From a checkpoint of a small transformer trained on Wikipedia: 6.29M parameters, RMSNorm before each block.
Each number is 128 + 24 x the weight over its row's rms, rounded and kept within 0 to 255. Layers, rows and columns count from 0. Numbers have three digits each. The size before them is the row's rms in percent of the matrix's.

# layer 2 MLP down (transposed), 384x192, rms 0.118, rows 333-355, columns 0-95
097:166128132107123127121124114184138136153138141130135120104075092129157105091128100122119165098151115123152090167146117167093159169114115178120154128127098119088129121151103087123164113116127131198130073118144144094160127150143121099137113155103151163151136164083129143108130121104095115126
100:126146099092136116116092173096101121149149114186112123143132124144126139177106148126158140146114126115143132119119101115121134150129143121110130088092126141135116152154146120158108115137157067108133151125160168116089126144165154122138097096167129081106154136115121090102129120099167124134
103:156173145154105113143130096126141119080132157110187142151152129091152121082151179123150166197135142185134123102160102156118158115157149165126078133125121133127115139111112150118140152117124130106089157096145101142162135113123102138096134161177127132113137144141144125161093114092101141123
103:133167112151109137142159122161147109160151127133087153114125096078135092118115137133075146134149170113134147081107110089120134103100143108159134100099141125124147112118108082135150118129108118132128086107112109156183155113148138128114109177136119145104134146151085097143136122112140134125
092:146134128144152155143146104139141089176156147103111145140123086125148144107132116129136135110159124151129157148145135153106101127115118135127158160125146144105092098141128084103146098110142093133129123102131141105098096145142125154141114132116101141134123129183119118132129143079130170128
100:160145109073120176112098113123173102115092178170128122141063114110148104147162140133111132120120103128138119121130141091125109117093105168122130118089138143141093137100116058121123114154140080140126107120136123133140127151120138158118114103133154137101139147117127110105107097137195100124
102:136097086139113141102127093138172114155109118128162160164132134136137129167126106116119102149131149133129098120132150143173101120082101090122116114134098085160131152084149140110098117166114094106104152129122136195122141125155125105143167149118093120122165180130084173126115129111137120116
091:184141127124157105142140171160089134178132118105098146115084122125117097065136128094100092098103110142124102112116101146072140109138110137124112144103104129154115193128126120105098118134101128116120152137096134125107132082136112159135117163141094109146096115095130139141180131173106122127
106:147176160102160092093146138118123127111128115132119120121110135193141109121171149127144132132152130138119118092122159130094105166154124109153134118146104104112118113109145111159147132122141142139096138148100136161161151141149083089161096135155149134127144137154155153136086103157093113110
098:090131106137131160105127127087159100106159140124118149093201158163151130122158135097163110112141130141144094152132147160166114095109117120125122128137077158113156171098117170124124134132135126116092132110135128113152066146145125099143160154131100092071108183156126156137145175136102155156
102:171103089153122115145115171116146134124169096169122132133113124101137132102106147123132135146170116129126155144135165106132122140105113132131103119115154126067121127138101114127105111168109141112121126133115116112127135127131120135128144124135112121147170149144097177095100141160074113105
101:133133121151143109112110147118135151171147129141146145108109114162153088148137135137114143146174113107143136146161107119115128126115107131138159116104097127132152153129119128110115133177081169117086113132167117130137127110117136139141180133110120149147105138123140160084145119122056105152
100:164104136146141118114105130092139115117153077137102119103148148127155136140084120170150100161147166139117141119147123180156124140137149128105100103092106142131116103129162159140179119142098125113119110101095109124158131132111129135083134125155124096100147113116107152121092092131123135155
107:134136133085152161058104123130120101137101109166146101118119137096109103123142123115125131166144119109143102136145113177125201071128137204192097141126132130138122119101152104153141117139102147107085118142113140109146133137127118140139125137114135162141147101106154108131155119190139143153
096:126155128099148139131113096124096123125098156141125150072091089090153131077086127129111151121114107127126148147133100123129133157143152125128124146155131113119104100124112149107154105128164123131144088047120104116164082105122147128134113151142139135162119149134123120186153131134130154116
104:143144136096089093127187138140130107109097143102105129092126134130145084137107083138122133140133143103125123112110166102153172103086124146162138170111152112107120141146152119159120149138093147143157129158108161126172159152129143123115129139153123169134121179074129108125135135132119122128
106:143161119128084128111136134144132111164104168135153139154102127149117121174138091151137111123184103103150124155121144134132128068105110150140163147114134142125153137124161101129084169147113144118154125111152152099160126147133124075069140164140103122166130111146119128114113103126121088116
100:139172112099151117141077146143155166171127168160121126136151111176151124135129137123154123109113133091114129144111119116073092138116127120128132113151132118153104140163131115063121147137164157124146130146120122144131133105121137148147123115077138130146107124096109133073133102086160138142
102:089137153084128125158092108113132139131125120123109113117092088171144106149137125124142079130152110109088085129086150134121158110130124118132086132114120107131192154151077196137110137106112109115087086113120136135153154145126132138154147145111136137123137140168116130122160095098146131134
101:120127107078131192143142137137132121127116119128171170108173158143104126122135163128083118113130166138151083119127110100110100120059153164123157093150079132143149155129155124162167126143130136124162149192120136116106117144127122079106120149093102127139104157129133158114125150158176088138
098:104127103159068124119082127131189091136125162123141161116139097137102188153130147134130133113157151139096134167123126111134112150136127132104135122155151104132131101125136127113145129100123132118152113123133121151165116123116113152139097091097161116081171122170166126136143077112138137143
103:144138113142121133076117126156134114178132120134167161134117128157112144146154127122097089107098130112139120116101097111136151093133163175105160089178148142162122136149164179145102108085162134104096113148108154133107170136084148096108126150156125177148112159113119141126144126119112153103
098:116142126121108121146119047144173111091145117160110139114117120114161122118136154110136118122111109141082103121158102112104122115114168093136127139118147104126129142117067155126154097145139150110149106144107103180164110158102146152116157146177112109152076123113112124087144118127123132114
# layer 2 MLP gate, 384x192, rms 0.131, rows 334-356, columns 0-95
098:109131183123142145151102135144096140112125136153111144159134111060096113120130129150155098119147120113126141109146167123120152133094100115155120149115137160140111103143104164159100091097104145116093101151149104122094137113133132147107161140118138140112145081154094146141114142137096107137
105:099125103084165154109143137137146161121134138159071132104156113093150122143129124105099121109139123091116146088102174156137129167155082136164172156142130108152130129156092128119161111126125096118147104121161136146112166123082147132159098143113133136092143120127094142110128142138160098129
103:122124136104129100112107135126113127122095148147132121087135150126089124107181146173077165111150122155109143128111121169137138079136120178133182154128131116135104169099090174128110135169122103127103119121151143111153115088177122129113111099102134121133141134105117153130168142142105080130
090:112126106132160109144123146142117168118145100115126134160118123113130130124111136113098144104150100111147169145148117118124121125088072156123135150127122155091130139157132110159136133134140171148156089110145202156116119136098127202102123165158121141186109130115107122112111138160171169128
098:082144132119182109128119141135107143119142115101180097087087106119084108110127159143157132113120135140163130103095131163151146150143120127120097123136130116082102116161161156151135135106123151107102135108134144146147126110132107167155133146142136127127149128104095155129137177129131128162
099:123180127089109113172117087179150099127133128141117122111170150099101128147127125119080151115105159134138140120139096097163112110144140111114124109127141140146165128105129154189144124146155076154104112107142118121101139086100152180096108151136110081116163168125116122130151124141162158109
090:092135131127127089105093094092164148106090129133126138096173120106111101094120145068125151133097148165117121138113161149195095129131150110162180104111150130115126115124131131090120134127138146101079136150135094123105124154138128075124145084095119113182120111156172111095107132133102153146
111:108109107130110136099149126159126115118158168103135152112124120093144108101158150122129101110143151152079147101116115122130109139117145138137107142134144098147161103063114145117147077139127139123133131106149115119095128177133117139135090090165151115121123119101113106144142175133135109070
092:103147116087136158122127134090149078105098109172114142091114101147174135099133130119143168129152088121137089133110153127148124131126118141109110122149099110117140170093114161124156106127103099109143149110156133135146095152137121135140141114140136121128078149157109076132140158128131086154
102:131117107129132116147160162166110102147108147116096133183172152088123133131149118126121152113165147165086134181132129098106092117096145084166150123135124115131118129134124139142124128154151120162044139099160134131173092167136132110144145136154107108122172135129150126123122135123095109097
101:100140140105147117143110113126143103137120137129114118111127129127107166144087115159087151135166169158094130101075152115142157113125168141163129147143127096107118098091131129161194135122136090121127121119093116142115135141115124123155121091152103128104068111150096090185103112068111127080
104:150095119095132127101141104116115119143096117168119100095114133107113122154101125150072076125116104171125118112133105106161096092134147175128126150143078112126138116084124128113120118161120092119115088120077104145123131125169110140124132181153101122106103159135120141076141104172160115117
109:134138126111148150138087115174147148051145093158122102099099140099151168175160153126139141087119128163114090120097113141133132125103166139156105161156101193097150082101103172147148116107147153111138102154128138101153145113141114102144137119168138136089138136108154118160142191122148103164
102:133138133140083129100156136111168135124108128101142090126146106120132152179125118147135103078117149114161073107113126112131156120115119164118086153123146168099149126148130135162132134140117139134081163135110092087136123128132137104157156099123133098126164125182145125176122102108105100171
101:139130116136145144138061182170134127130095125146092127122129087139132173107140161155118133127132122137103128130133130110141156105164123149122175109094158075131129159120135162122126162157133139119119133129097123103121142124110086077122118081129135134159100189135157092132117074128118145137
106:119137132135137114167113139084090146107103138115142147117162115127130105164122140133085128108112103134123141107094107112188154147175126182112138107137108061111142145131140153163161107081144130152110168134119088150108167127148100148151115125155178111112154144121132135152141115108154119150
099:107134096119159171112169127125091150128162166136171124130127137151124102122141134105107095129160129152110097134133108090089137129152111147139128149143101169129140136091135145158105141140070129175117143128097128151136153122136151148123145131113094121124130134121138114098145122165128121123
100:128132100163136126135159102147148107099119164156149119080169127124121165093106162150077086120175129115131106137144149116095140094140187126156107122141107098129160142135130132140119137162086134115139135119118130137156091134163103092139147098131121152120078123180147122161115125144132147076
103:125060081119140147119154153120145130125166143149136133125055134106116152111103130105151144158124142097128140155135147196150111130114109098130131139133125112085123115111159151130127161140155153102146115163105119154097126130108109105108074098161122101106149126146129106112142086086106138106
099:119108140075161122178183113091135122125161121122106120136107129104159078118118135105147132133102127102156166121153142118103108144085127155102073126111112166128132159104127102123154120129145119146120124151105116094117145152107165134109167140136142126178141162101114123152123115132133152113
107:088118141154141133121121109153109136102135110112128110164115120097109145120136134105172094111184135136087120117118115127118152115109107148163128090157145100091132157126115141147109181107116173120105124120101110156094143129104129154136121143103140128113133126114148180114182134126128164157
100:137121118112144171097182101137151067150103130134098110135120101124123159127153145120104113141158120090167150085117156110104124097108094165149107117116128149165137130140168139087149106114095103113126138133135126127101113175096167117126103107109108170101137113155136137142101074103146121092
102:083116134111125145151168127136105094143148127121099115116109147097123190139104105121136103138110132146124150126134131094145126158129125136154137137129139111154138153118131127137136144119138086089158111123093094068120116158091089060125132148113108125153167168122137152162136104112085082127
# layer 2 MLP up, 384x192, rms 0.129, rows 334-355, columns 0-95
103:135153114137153118156120156150138107123166129174131103179177126120148125109133131132140141121107087108088140125138112142138139152132103151165149136084145140119160129173108134148112143126153133087115126089167186161127124164073129114123137148118120111149161122119116072123147144130183126138
102:128131167114140128148102133184067164151130143092124109131126085170146116133093134131085134095152121117129140141144107145131091151130144091103149129154112112100152170139168098108091147128116129171134110162110105157137091119123142148145137098126134141161109136113141150119099122150104171116
103:125103134151148131101124137164100127110120115119083159176117151105140144141114140140150165130119187146100129121150127135123119127155106135185117152174144121108140115140133126127132119125154135147112117148083118096139093185138155143119100115122115132112177095169118141146092117108155133103
095:076167132127120081116087105134130153049089142133125139106169096133120109114151123108117114136117104155179093136127112104118128149152169098134115150116154150117158143130095132108158140108128151136127170153115131133206142116122160132142186167121089110107134097134137127133147175150131114170
096:124112159102121126126126139143122118139135146171151107175123115081144136132113125139117167149119105116088107191156109137105091136137135127136130122151114122134131125091165134087118116080146094125139165158140129124147062113142158160120104090126168116102151113118123127146059144116155124160
102:135149104160118102136135139144139155135165107120136148136165125166101113191113154140099111148171112152116108115147111130158077119127142137106134108134114097144145103104125109140096199119106164097129095095074111122148128148089138088134145113104120162188084103114129122119103150098091149128
090:149124125146165074166135117144116113177193095078111145105144118091122136111148136122089144085109108131140140143126100144094151123134119128127170107130144148178156150168121139107067115142100141121128149166150120176127136117129135146158079166101094126140128165131115149140145174151114150106
107:119140118171127132132093079129115121135108146116118131133142142134138090124148173137121073118117137143127180121093140127115143094171150094136130145145134144145100070147127112147106107127123163132144130106084140123102164171144101102158107135161162141131105078128115120158104139161095093145
093:108133142154152193176144118133116139168136156098164136136162126136130139140131095143134133082097164106134137113090118156140089129116124151128117142117106114160110111122141141136152169129087117140118151111139117156137122105153136156100104129108109156096070100133122101130144148116146136106
102:133097138148105134118111126163129133165091129118136131192141112104141125176168138128181123135139184145125144127113097108139130132116114187140121182091158127116116139108112129143143128138132104146109141110113127138097086161121140097166120191151123123116180140147163138159168166111152078152
102:155156101142107127152157132081107120116149106169108114088119103139177115148123130123132094148159149091155163164141151069142107126139138148109129113150147183103130165125082136153134127137105092114135118131157153098092156122121124142168121131137109147117126081085111124111154109169096116098
100:117104118134105095078109073119175161110120140092111128103123108147140115105150153137128134143157116086127137153138164163123127107112147100164128119086155121125137051123126118105148106135127125086118097105139101082147095145114157143102075149121155145109134134151135133125114107151175153155
109:124136152102154165127107089107098186092131120156159127157091125108126133164126117152147129132086123125114124148153127122100154090092127175124107115137109134130128121151162138125125131112123140085164143152137164134125121153147139155108105093125112153135114137079149157153161138111087192141
099:093089161145145117118142133138168150127147122110117129096099140112082095124126125086130118157162110130142168075158112102152099117077098054162137096158110126158147133130116115097114110138088161140150129171153121152120138122157128106072106153105096166139091140177149134086164154124135154138
100:104123129107100136109118112073061107104123130133178117120120135144138149108104115116112141085147123118156113103105163132121106156118078140144131157156160106125137128175100107131083158114163157140152156126152142124113111122140105129115084100140071129128070090108126157138130111138192166154
108:099164122112143135142121137184110123133104135129159098134112178098101133137143101164173164137157127113137114154144132099131087113125142130112124144125137145079145124094111136116117152111112096140119149076144112090160119205110122094091149128138104144133145104101144136118170155182139176159
102:125124094068136166154131125149094138101177110152130145090151070134143120138107111082096159131164124129129118176116104070121129143140159147132146060151108118141153116172131112116127182149134131151158114149103149140097156127111140117164122146137083153162060137148144123068145129144132110133
101:142128138121114124115095100139098179096104141126109142139117137157139109134100160150138099146148109097095089133114152101134100117109096119128127108128131094104105169120119155142099157092122117112096141117101113137132144175118126114149101108093120110173138194134162120130139097131146155139
101:170107118118120126152134121078194111135116169092111124136138129129127109169155118111096143102112098129116105098116151119110107108110138147107120150094086150088102119118147129124129097089112169107105133134159101181096122132138145136119135102135096156111131134174105159158108169126133144136
099:125112104157184166159117135131076150092129147107133154079127109148130101151121109116145143143079119163123109102141127172118145109141143164117184173102146115141180120122132101133091146120158134135155132094110161145096105116095156106152128185099107120128109153131181083123127158112095146097
103:124127133107131123138082137173118119125159152201151136165091085144146097143128094131137080093114129080108161079089141110157112126139130186156102114134127119125118155150132112154110148169115138098119085100135154090096141114097136153143169143208116129148144136162117147142122120130138169138
097:114130136105119129104146126123116116124127107154147102129108110145074139166107146140101150139123086164138159149145169141110141122150135178097134102143096132086113123155130153101134092061142118159179141156120146110162131193124145165120081104107122175121094132098127118087171104116155175122